Weights of a small GPT-style language model, trained from scratch on English Wikipedia: 2 heads of 64 (1 for keys and values).
Each number is 500 + 50 x the weight over its row's rms, rounded and kept within 0 to 999. Layers, rows and columns count from 0. Numbers have three digits each. The size before them is the row's rms in percent of the matrix's.

# layer 2 MLP gate, 448x160, rms 0.124, rows 173-253, columns 80-159
112:447519507447542511475519550527536462532527453509461506462471494500520546541565512537510445558599600449446513491381471500528456575544490518476505436528506480478473384446517501452529476468553514458474459483571440521431510510467595545588502460
100:488514544491598513548516488546505577607424553440449533533513545419417543471551472441443514469450466464423520549554559594431515585445572505488517504454572454409496508418461536599613463470458578474474517512528513480501499505507456534533601558
098:549555486417453439360494523500459510514522494531514557548472431375481485558531466418495523403561589478448499518595549488601541489526481541460450504452529517521511534538458515506533465467439521496469566581408501471554495479466588484417473535
096:517482502529523485439494558458573488454532474490566495607526522548409490529552480608517497402459499508479531455463537553473512521370481472492414522544489469494457557467448534505530423507469591389561516515501498621546467435491558541443525461
109:525417522482409513444528533587454507554487511493571521545511432473525361496458509504444419480547481559539605480475500458438460518468516585536477548502452437526492479486381435493566566492429513478478538565446504480428514527537453486500437445
093:467423450472476477481505416513492469444477445539501561619432519530409611437453467452479561465528430471478530467449573474432490447481456488501532501456494575563480445448571472421665546451563459532557561495493479401507425589454513574512529591
098:583422496495494435429516539496531469574492492513473482538550408455342477501542487549493468458616490541509542511509575489461595490508461476470469541440496507450419462467504580471567508491516433528482495539498429558563483522533539582461438554
102:515471581427518457511516474533510495454465496582440411530549393482410559497528454438472455507520484513555503559545451501538379468495549476517501447389479506486576439543552492479484452517551580529502557419563513500479474427479483523566513518
105:518454515514484521541520447506510480461442501486414506516512518494487518487470429460538454469455496489476518572541602509472459518448568567515490438504466477464535594513550516433439531482521582540511540549559523594570438435516543404522557585
107:503528460529478510539449418506532494519490434570549513509396422445439449526580377505565582538598526551550471574573493488416527545559491491580542465597450449526460475445509584454564580464528565481516494467538460509575463554481586517522404441
110:528550568491449536550518492492465565541424589489471428510525465534453512514519549464590482548526563496524473454501490464429479428460504468506505450472546499491537592583441531518521445484522437458433487542562452434561550455511496501484508465
111:537575464462552540461554506510496566486487506467533553577571518490518471474475491493546498568497523424515484445472573437515474534510472578542422485485519464462525497613568494456444436559515479472555482515640603455457385509431440519575477445
104:488475524420493444534528438468564519507524468537534500557504504530476594561481489584485535542470576519536444390509472559525541466517444526487480526449455544544490557502489488443524544512461478473490556458526562569513482456413618450528443512
098:568496443466519470469523503481545458486478540477508500560491465556520550525552530501447468494475602629543463470452454532434460493484514577572517607404582580503425432528486490493513503473501533587491482560464492508556464387503465561523486475
100:536470497525482537578417564501583462586544500462531507448417464541543515466485481518523478563425559577540480549445473478479425502521409585529433520534507551468507497529442494457543457462512499568509419641474518470610504573478480504505449490
102:508481516461528475494487417491490532554484510427494541606508498528484575530522542448479518583499559491531489536398594511557565471435497602536562573480483435431584462491532442481551476448536437463515515540505456545443477570491318422430516434
107:514481422526592572437539525532545488468448448581584529536552559399467541527446561439509459408470495476394469444498431458460513498531421453504488510458461476538502513508516556487479583487523543504538565655464516529529477356447464446555514467
095:439451516544462547544487485516516491416550514473476498485453589499422506503405526503582415492546561486463510473527513548572517595500553422503563540547503390386541423435474554510463504430581445451536526554422581511572444479489501584494530462
097:475464528579542419575467441467543452491647502483508468589532494482484496542517503549541493494478498580350475468492430510589516505478464478480428498548629504405481510478437514481531587508496527489472453531524597463554543498600566489423582560
102:533533482476484419509435518531461552518555579421555479588522511451482630497479571497479472523538448485512572467579571491525464464456494435539513444479437522459587516518557610462567478497506510480480468568555390404442550405533487545494502566
107:436525532514514531566498491607462576504497411601517405495479457537457514456481544486461579489610494481457484516585526539460529440554514356546527531448573454437444565457395485463487473549522553555457601463566528524517532486454587481558487530
092:547449502517473573449453536456561418512453520482438515482532513472493420528466499489498451523478507573469525458511412486530514532563523530452502491584570464485449537633453494444522570454467499398532479604548547467434524428505564429422483501
105:519477453436566444576390476561525528445503425489536539492551447375470437539480454437461561516512548509488485526516550462418514552491425557585462562514437491541517485414421564554565518409475599490460587485479459425484537421414578460460489397
104:593587555467428466617454483462549487569507501473490518581499465424531521526536489412568440471540453494476523499481489493487425576393439447474588577517421537482527503631576428480471547478519444456440468551526514488416455466473513485645500437
095:481475438520570442422499471474502486652454462503570477410544549398536469492503515519564423563468585533438377374556608564447551437434464473515493502440508460513543534522450575538517521463472521574495521492477439461540434411579491530522565498
101:574535493449414476503540546457506427492512480471570554475531582507407503462590405581476550454517487508531521427481448510532545482528522632459375552507488430570513490530483469426485545464425526462532480454403555523598475513476450567477552585
097:519501499407482607520510426442371481494591481493494494602516460469492477456563497529546449513609587503522518572515576461459490546523507496463539558498456469433518464558538458558489581515551535451468550452446485560496497559458514562627543489
105:510534492432484517571525435488571625495526463449501481561446483474488554549513511498503619537529586450533510470520483505405511518522519567560409508540503491519546378470464480443492485536557539452538462535488567562526454512581564409568454421
098:535519593594452475495515514472528434503548547571510488529473526400535500560537492521537501450499566541517623524568605565421477504465444447483435464523616571452482517479547586493454492456526504550476448565537564420499515619507448529342581513
101:598563556538549476370494478474514588603430535535494572554524557385438478487481433500528460514411605540489558445521585461417550516484556550614596546499458525477517433467470484474573503517450562486433484511509499555564519451500442469528447553
097:548522546576491536560527613527507558505630551567565481570534510437622535504483559539521509461458519492505470509524525493421559565484556433500516494462588561550472564563500501434453454430505566551482502601465540567497437562484519496467531589
100:499399514532465467454475494470512519522635557517419546502541435471532527582495491537400448421412542546485549531525540585511450507489525505553463629447492546492506454542466479576640469504521521571512491527570441526549496461494433635472488459
103:385485517519541466374448494440542469456466485507440456583524494549570404528593444564513483431620550562481434470513496451496500474551475516505548521471433513494466540516386516452465430458503418495517467458555576550438540534491438481385535453
097:585519472474509510474485581557556531433474478402494519518529570485445564474527484441461453546490508557557471490471506513450607535499531546460478498530447421537562505418504511540476466461491503526498416527593489515506479474514440523419591468
093:589497589492548443458448559515431445476599443509519534631420482409519475502483483421518554489549478493526422527535473519502487569496541414417590556560469478486398541441529476448517434494524526530465486550565480615449549436445581412543442519
109:513519473481550565492514503474602547464499392623513540484506451501445511506567487514484498485370493550587422465480541423495518548543485454548528485583505446525497525457487459416496477438499392484443457471527461554447471528527515546593442520
132:494547470539566512496561501419510503486495483464526544535491549544455501513537521535515427529559582546501495543475492522450430440380497579582557494494526555500508485454511415542496544421446489523527523540414471433546625462542471479564450501
089:523423552465491468475552482491466578505537465450525593631567538558495422488420534455529482457547504457543434531461514533446527498504509538425412561505525433523546440435536420526647467493477515492443535502427501557460511505458502484447491485
101:413398587527526508461504579480418553543497484574454455434452596461469454548484464474494482454561468581614448477483550577510490470530470564510481550490433494416544554388458590426463428481542562535494417531419475518526520447423510499470499520
101:508588556554492559486537551388546489480449462566533567536517492549456438446488489551483502441597643537592455561468632511509553540520522581543504473437550500557485489536531471488514446420555538527497472438432501548578449516418503461494481537
090:520462465519505432540521496408557481434490510620464424426547470411509558484536524487408481565514516494573523452406599494439480532434577507441429531516465443546495463448456413569507485575559466527483431510528519567438457523468566482537537532
094:543575455502531512485580473450440501548444517526443542449561481480505546561590531582497471462468543401563566566448480427477536539469463529462505384515511452523420505518466523521492466532475438487474547509442510466492402514545434633512490517
097:481452348515528548554487435517517558557525505439471490537528466565506534470520435510525511501483518492502464474580514470478534453525521513516503512546441412571479460554494398472562528498480569475533416502444464549581512510429449501473481456
088:509469467597450507506448515551414472470494407454463468473502515581427491468458531398629455417445486435534473531547588489558478518554476405564500465484497389423490520537522476510485495545492411497527525453415613531434450558583559535475470488
104:509435514441562439480568441445467549496522563578458511526534445394497549433482530531396538497598442436579463528563498578471516476501455602447505572517497473477494496508422334488546556492494474473502487435415502505559526437399444351540564525
090:434429563518541469436506493405447511471515500594512504502400591577579499479458515612520515468572592504481482563409508601495544460559510625482479520558420504432514501476510578438476541534375503546524512479488559483426445525512441441591544533
099:553501493460499571455477559465450466587481539522471538634529456532561540488511501497511529500509559497546473569479470528433458597422540465438508497550520577436431490434558534406509494495396560483525607521492484435446499523482493419455547422
104:444518530480506579541541589522544555578516471443568510508573513516523529459526445534468468519501555483473504460446416572482518481468553391432511441461577482510542546415565494608533508518496548533382505498535502527377516469566511432467461444
108:556459514533466517533565521500566543444467488513602514384478423486547587489523447557477543387520569518602441378562542444447437505427474531523448537461459533404507531393462430470500496522464515608477459552482493503483494463466493523486496472
111:412620536469473483590559507466488512501475528558523465613545432496567490495482524517427433518507492413446531510447497439398512487466505436416464534546530451490468515493523469430446516566457525490444465457511472487396521496419514625576475500
109:500507559573482514519485488431506515561484515521487457585556547484444548456478554565526452423443481510532513481533576583473441441499539547615455460538558552510563546494554519458541394558527488495523527480529523585552487492458505638474454578
105:551552479439448576502460541339554515441481625517519490568512407478479555659504466484512508549563454459516517503480411552507566566424526553487497530503543449442492380460586410518446570558515548485512538503504442550504531535524546537502493508
105:491551499564474459506479445516539563377560472555496412465445506528498567496552510519468505529531506567453469459458550522517523489445563420517536572455551398542514527592559474452544551457408521496496556483479467540497405555549412536541517392
097:406420405370573451509472571434467479566511530456480501580546505510474585421480462622582559416578500434500439510483537542451485510539468522461537556536475343472490527365538529453487430452506594399557495521454458482541415505519517485479507513
096:441464404482408470454523427519622544429521393542431427459522502468431602444550463510501506372470458459503504449554542499488449429429438499551534494460461449479513586431469496480501587482497572561530524547421499483540574407466532500544557495
079:491483533478557541526477466540522457438551548450515502577531511484423485590528480514519408479466515531490516519551453472538448516541472526489431528550599408552451549577470473619497485500398515571561466507441519504549440505490478429415511529
102:556424500515450598525497426458530480503472461483454517517438511545534389469600476418527591350537534512542424560495504502470389533403458618453564477562445526470557541520502453480531480536521463522460422434476510499537469448505512566536488510
098:539486501510588518534421576491548527537495612512526426432515557573508458496456555468486470563486560523487487468440530566552485522492449473470423537544458440531500414494501446460578419427562401507553490478559480477373423512566502506469504597
083:556497480449515535470506450553476543563469569496453519474517531469452565524415548453463402453506473495505504546450515567483512497429505431427517451463400519469481417399508520482535470499512564461535465509502458520553499572531527424526430445
098:521480462586412578469431555530469564534514421445489536503392506505357489452449458571498514416479506539493464613621510539430537491434502469571442495509522457474524453458436505534548487520536595528484487480519516476504493445527558536553432397
107:561567525519482434517544628530497479504580507462548446532460450545470486472488452484518520508521561432551504468476490594563562466570536461419459449564569505547607573579435526469470498513477522487606520553530444482485444445556524597538471542
106:588457547546481486562607518562529436464543539502583457549549520522472504516476454484520443437525552538457623424477530526480517397519542442477532519534409440470523503469517505547469535461515485540553511512541378525519453546443446483540465474
098:455432447474511551520469483435500473559512490448418526576504437484505459571362594438500479477495571531494508501586526531562378461530569525446482381427464513483505567517531553552552566454466474470576521563476447491493521499479454441418495485
094:530484452429431529556495551564487451479505500429469535564481479489542545416455490533465480588480458483550509561431446542467480469531513467453548375499547512452468405483460491567449527553556495520580479516480386461485525483503494494590620577
101:482533564482498478543480466511466487428410584556447577504582410419427395540558466559578445534498453511558503515608499496429459497502439548403474440571466496501491497451440435527591510507550540524562563526529411498504529577529541396552511534
108:509446463466544497373469413499496532499458522534517574490451432516404451506527456436471489529461483548453468467571483460493478548477497507540498572486433483465440493467566561519569622441543611496577520508547502481621459465487493472433531518
100:557504542473489439446408402460516477581626607545555503475499443520451429515592425540467476527542520391499511505431484499454478477586472511455554519481529507484488529480477521555514522537522394526517608548446471505550491463557535470559554574
110:488551445537447557467460525475526512470561536553450476493522509443372549550567542506521498398477479486489515495622548501461476500453513481504484495510589432432467513477562462457538496531423568515468558405492434564466556497468507441470463520
093:576450584496474518525477524496513497576531470484533440523476489492415523572558402396471540483401514517608472452455499591467518508533549489461461537579464507446498532431515581414534475479403479525499486498482542538489543476529517498470494468
107:518458558516526407381569515514563461477581428442513467489427553424478544574529466525499536538477481481534528437444547600524544540588521534511478480576466471467389527513419550544451483466495431448629500510525426481556423446559473481488533557
092:482493507452558402466490513435509426537578524463593464447424484457539487456474469508571478484607530445407515470501585587589480503415521549489547522494431515363558549407475555457606572589539488534531560497497542454499452556531553550405504575
086:500395555511457486484517423430429455478533547529469487500493477485463526522429434566530473551469480567606461529429545529538510488495468555550552511453636571551541435443459509445559515486444422469497513572532507539567509545467520549568401545
086:504449470519545441494526520513503552528545478554528567570517481466569582576479516488509520604505546511466487456467544466481452571506454515558404478512515579516532511477478378452470494560516546552410428447525478487530468513537503558623457457
109:494483595580447495549417489459481551468566420547554545570501488481388443567460512498538501410494506475538449386436501459470563480499567448605518489495531483442558516380483536559424524521588466490467581544476564496526481551459407452538576545
112:531393451492480429470547530510481495542446665509523563584506459454450445550579498549468498529492456496542484565443482495523467532548420587479448393551507480433559520441513501502542448428421373541484566595455501511549555476394439504423511535
102:542513543503477542529471526554522534413450417469437544493478477641508422615517549410579527549579547489499468471590481516537521509467390550527537402424494483534559537543500487498530415558494406496465527500525546497510508427406558533494584580
103:491460544500493521546597461476529486544627610582514427535473450485428511521572367477492484509518512496568503532551428513455441451498482485457579477481481483519551582524508568459428615540612488534527545522584450544537461459501541446532581458
083:598504460453508433445559456535601535620503558534532488484466459522414548478560471561514504558491553472530538497471560440529448427474404512557538453578456624432548534428405494562491497497524493490468480566457507509524429492448579501425506496
110:555428510479524543502582506562525558378438497580543571529537511508457504602523481484518512527581542457530493505514508539560575466455498556473456570388484510489407501532435513505561508497589577523546546587524445549485505464395448537500511515
105:521437510571565456486520524517569610454455439475468432589457434464456514478480565516517472551532509485492432581539545517596456547527540536513489580542462482499482457491522477543460493466516566518432396496528550602576527555503468578591456520
081:494524458538466484597456561530592600534553531471474544515433550556476458495490470486541467442569498473612465411594546573551479386478514473439462508565464499503481431516459517467558433473510512552451507556548522444512558550430575554533507514